config.toml
init_std_o = 0.00486
init_out_by_depth = true
lr_mult_o = 1.03
warmup_steps = 200
decay_fraction = 1.0
final_lr_fraction = 0.05
steps = 5085
Each number is 128 + 24 x the weight over its row's rms, rounded and kept within 0 to 255. Layers, rows and columns count from 0. The size above them is the row's rms in percent of the matrix's.

# layer 4 MLP down, 256x1024, rms 0.0694, rows 218-255, columns 704-767
size [105 103  97 100 100 101 100  99 102  97 101 108  98 101 100  98 102 105 102 104 103 101  96  97  97 100 100 102  99  95 101  96  99  96  97 100 101  99]
[[121  97 125 144 115 106 153  93 140 157 167 107 121 104 135 138  71 149 143 122 124 116 142 109 144 180 158 111 117 127 125  73 128 126 144 160 132 108 101 123 139 117 135  84 110 150 149  99  85 144  93 108 119 130 147  84 140 105 152 132 218 144 129 129]
 [127 123 137 106 107  96 136 116 136 121 149 119 143 157 130 162 148 125 104 138 151 133 145 105 148 101 142 148 105 103 131 120 119 149 135 139  82 123 127 110 120 127 106 101 121 151 127 158 114 161 109 137 145 141 114 106 165 141 147 105 109 132 117 115]
 [119 152 131 137 124 147 105  81 138 169 103 138 170 146 127 133 104 143 120 145 115 158 114 127 107 135  98 131 106 106 139 102 142 142 115 133 127 138 135 148 110 168 111 126 166 145 150 110 124 148 145 107 117 106 167  89 136 130  93 121 109 119 163 166]
 [127 103 122 120  96 103 163 137  97 111 159 126 112 112 100 112 101 143 148 114 134 131 108 145 143 135 109  96  92  84 120 119 140 106 140 128 144  97 138 157 108 142 135 118  98 144 137 121 110 122 139 169  94 112 123 160 134 155 135 174  74 126 110 151]
 [125 132 104 149 102 128 162 138 149 117  89 125 149 143 118 129 152 146  57 131 123 130 138 126 159 107 111 160 120 146 121 162 108 130 128 156 151 199  92 102  85 100 185 108 141 149 128 108 109  84  90 165 125 106  93 116 161 143 100 124  95 139 134 145]
 [144 147 155 151 149 153 148  87 106 131 127 152 149  84 113 147 153 160 163 134 107 145 126 160 150  59 131 142 170 172 168 130 125 149 144 150 111 135 108 133 150 120 116  99 148 110 143 143 150 169  87 138 164 149 155 131 138 146 143 124 146 114 133  97]
 [108 122 137 183 135 124 103  97 121  86 101 169 135 141 147 129 138 113 123 128 142 133  82 116 118  77 139  79 143  99 134 161 164 125 107 140 170 116 172 142  81 156 113 101 132 133 103 109 163  62 169  85 126 137 122 144 107 130 121 157 161 103 107 144]
 [150  75 140 144 129 119 124 166 147  95 138 135 148 118 149 165 142 147 145 121 156 118 112 152  94 145 119 153 136 106 129 139 132 136 132 143 132 118  95  85 104 154 148 112 183 120 116 160 157 125 147 144 129 174 139 137 111 135 146  98 156 116 117 109]
 [126  80 131 150  85 120 179 126 151 132 147 147 140  98 127 172  89 125 129  98 130 137 129 135  98 129 112 157 160 110 122 132 123 142 149 116 108 115 174 101 150 122 123 128 158 162 127 174 163 130 115 128 123 110  97 185 137 129 132 154 141  91 108 141]
 [134 121 136 109 141 161 161  98 163 107 141 114 119 155 115 145 122 166  99 158 119 101 167 158 175 126  85 134 108 142 138 175 127 108 135 158 116 125 103 165  99 142 164 140 159 111 113 115  86 140 102 121 134 135 142 138 103 117 185 141  86 154 153  99]
 [116 171 106 103 133 132 143 173  85 117 137 162 168 133 140  95 149 123 136 152 145  83 145 141 140 151 188 113 132 104 131 138 118 130 131 141 144 141 151 126 109 112 122 130 112 130 113 139 158 129  98 157 114  82 116 125 126 129 143 131  88 133 152 127]
 [151 184 116 146 116 201 124 127 117 111 129 100 130 134 108  91 127 161  88 167 149 130 136 147 117 164  96 125 174 101 149 178  67  90 170 161 152 126 140 128 156 108 150  86 174 173  99  82 132 160 145 147 135 109 136 111 127 138 129 149  90 129  91 115]
 [153 126 122 153 155  75 168 152 133 121  88 107 116 111 135 134  86 154  98 150 128 196 129 134 132 169 129 116 118 121 137 118 158 118 116 123 160 120 119  98 134 169 124 160 137 125 159  87 117 107 107 134  93 184 142 155 146 117  78 136 169 118 133 138]
 [ 89 106 144 138 118 110 129  95 117 135 153 116 105 101 152  95 149 140 121 141 140 147  95 111 111 132 155 125 104  87 105 109 145 155 116  84 164 104  97 123 157 115 108 127 122 132 134 112 140 158  84 128  96 122 155 118 113 126 106  93 122  86 145 109]
 [112 175 114 121 125 117 117 110 117 166 116 108 129 106 106 139 143 109 117 134 130 128 118 123  91 164 139 164 122  94 104 138 138 126 110 184 110 131 141 128 110 121 116 135 136 130 113 101 136 131 171  99 108 111  94  99 135 153 116  98 164 141 133 146]
 [151 150 121 125 135 153 174 101 126 149 131 134 102 105 146 111 151 115 112  91  92 140 124 112 105 160  89 153 141 130  94  94 105 119 139  75 140 117 138 118 119 144 142 146 132 134 191 116  89 127 129 141 130 140 105 138 108 142 100 124 113 135 111 109]
 [131 105 166 154 147 185 114 117 125 140 123 140 150  83 143 108 146 113  86 148 107 175 176 109 140 141 141 135 125 111 104 118 127 146 124 144 149 152 163  95 141 137 145  91 113 148 140 124 148 152 125  54 164 125 168 166 124 163  82 126 166 134 159  99]
 [156 160 132 150 126 159 103  70  99 156  77 178 160 152 125 124 121 108  82 154  91 223  73 109 136 141 112 141 132 128 101 121 151 118 164 129 147 111 110 113 118 130 122 180 117 162 117 149 104 153  78 111 111 131 130 131 155 126 123  87  93 116 129 130]
 [143 113 144 147 133 119 107 125 154 147 134  66 148 133  96 116 134 135 126 100 120 107 150  90 159 167 122 115 173 151 146 100 122 151 124  97 119 146 131  94 128 117 159 150 121 131 148 163 125 107  49 156 145 101  89 105 104 140 101 132 134 153 128 110]
 [ 79 112 138 119 136 112  81  88  96 143 115  79 129 176 109 161 157 152 165 118 142 157 117 105 113 139 151 119 121 140 117 105 113 107 119 154 118 142 165 114 112 130 134 137 128 150 158 156 108 114 120 110 118 154 136 154 124 127 118 136 120 141 131  95]
 [122 120 105 161 140 163 120 155 113 127 146  94 137 131 102 133 112 196 124 123 108 122 149 108 151 140 126 132 135 123 133 129 128 112 142 130 110 112 174 145 171 144 136 117 102 113 123 120 117  97 120 139 127 167 146 105  91 105 150 124 132 149 142 175]
 [119 141 153 100 133 115 120 108 142 170  99 115 100 155 133 119 167 129 130 125 145 129 128 112 131 142 117 115  79 113  93  71 102 121 137 181 150 143 137 126 126 122 163 135 126 125 111 114  97 132  99  94 141 177 136 161 152 112 125 120 184 132 124 109]
 [134 119 149 126 128 147 108 159 171 144 138 102 148 134 111 131 175 129  87 111 118 138  79 186 101 128 134 147 127 124 133 126 118 121 152 126 124 104 141  73 113 128 137 130 130 133 131 159 103 126 146  95 112 125 120 107 125 133 135  79 143 114 106 137]
 [ 90 105 129 175 155  91 155 162 128 165 127  97 128 144 137  97  95 148  86 143 116 122 111 104 107 112  77 113 117 168 121 167 117 156 109 118 143 151 139 147 109 150 178 157  91 118 140 141  96 147 181 147 107 113 124 122 107 104 116 169  92 152 146  99]
 [116 116 143 138 117 155 130 124 126 166 140 106 132 121 131 140 114  78 148 118 104  91  97 120 131 147 140 121 160 128 143 100 146 150 132 146  92 172 149 145 121 108 102 147  77 119 155 174 128 141 113 102 115 162 107 114 129  73 135 115 143 161 137 177]
 [115 108 153 113 125 121 150 126 139 117 136 144 173 171 122 106 124 106  61 148 124 165 108 165 126 134 164 131 156 150 138 124 142 166 133 109 183 135  99 131 132  91 125 123 128 120 133 113 121 150  63 133 140 139 154 184 124 139 153 145 150 157 163 108]
 [134 126 122 151 157 128 124 128 122 134  99 135 119 125 125 130  96 131 162 164 116 136 134  83 120 172  98 151 131 133 140 169 145 126 139 144 121 130 158 123 160  98 137 136 115 130 110 147 148 128 126 161 116 138  90  97  93 142 159 166  64 114 122 119]
 [137 125 154 155 143 101 115 136 187 119 120 123 101 125 145 118 106  80 128  91 158  96 146 157 125 124 106 109 165 116 155 122 147 166 133 142 123 124 150 147 101 171 168 127 153 118 126 116 141  98 157  87 115 140 106  98 115 109 157 120 165 127 160 129]
 [128  98  96 124 107 137 156 102 149 151 181 140  99 123 120 132 129 102  96 187 146 107 148  81 104 151 153 129 126 111 121 119 113 157 130 153 153 168  85  99 132 127 171 163 107 146 167 142  86 111 122 144 137 146 111 131 130 129 173 134 100 117 133  98]
 [104 130 102 158 122 112 132 154 128 143  83 138 143 139 150 123 135 118 107 113 104 139 149 148 123 114 105 140 145 153 110 146 107 120 153 121 130 130 122 124 184 127 105 148 131 121 135 113 141 168 118 126 167 122 145 167 143 158 117 107 137 172 123  89]
 [152 154 132  92 143 106 134 156 162 128 141 109 135 130  67 146 110 122 149 129 137 118 124 136 104 130 148 118 120  82 162 125  83 121 103 157 136 106  64  94 127 147 148 130 147 116  97 152 134 127  82 155  95 138 121 148 128 150 146 132 118 119 109 138]
 [106 156 179  82  81 158 127 110 128 128 118 126 152  85 113 142 164 144 131 118 161 112 130 145 112 162 128 144 121 121 139 142 191  93 122  81 148 141 125 145  97 162 110 165 154  96 155 129 138 150 100 135  80 110 120 130 176 117 121 158 136 138 127 125]
 [ 87 105  90 124 133 130 150  96 174 114 168 108 135 157 121 169 131 129 149 159 167  70 130 126 159 130  96 143 118 141 142 135 107 143 156 120 127 125 185 137 138 135 162 144 125 125 148 121  84 135 163 146 155 128 129 117 132 129 141 159 141 126 116 148]
 [ 88 190 114 110 127 112 140 117 121 163 120 166 129 166 138 145 130 143 132 168 120 151  85  98 113 153 115  44 125 136 125  91 113 147 131 123 139 121 166  86 100 109  99  96 115 173 141 122 127 116 144 130 123 127 100 115 102 134 128 133 108 147 123  76]
 [119 126  98 129 112 130 132  60 110 128 163 145 123 168 126 135 150 143 107 103  91 187  92 144 134  94 153 119 101  97 108 150 142 117 141  99 139 160 108 139 108 129 131 154 118 118  81  92  88 158 147 128 122 149  98 122 156 155  95  96 168 139 172 143]
 [102 130  97 176 108 137 178  85 143 111 123 134 132  91 108 121 120 174  94 155 148 115  74 133 156 147 133 188  93 130 125 103  94 133 145 106 101 123 102 110 127 164 118 131 113  91 132  89  71  99 105 128 174 133 163 122  87 123 155 115 112 142 134  86]
 [105 123 108 122 112 122 148 121 128 110  94 119 144  59  91 138 112 166 109 118 147 125 128 101  86 112  89  94 166 116 121 187 107 140 140 132 145 120 138 131 112 122 194 115 145 162 113  89 132 187 118 165  95 130  81 114 165 123 159 175  88 122 111 139]
 [ 76 109 138 164 123 148 126 124 166 118 101 163 129 163  74 179 120 195 169 107 113 140 135 174 153 127 110 144 123 135 115 139 152 153 139 129 124 142 138 168 161 118 118 123 133 138 110 137 127 155 116 161 122 145 139 161 160 143 105 165 111 131 140 136]]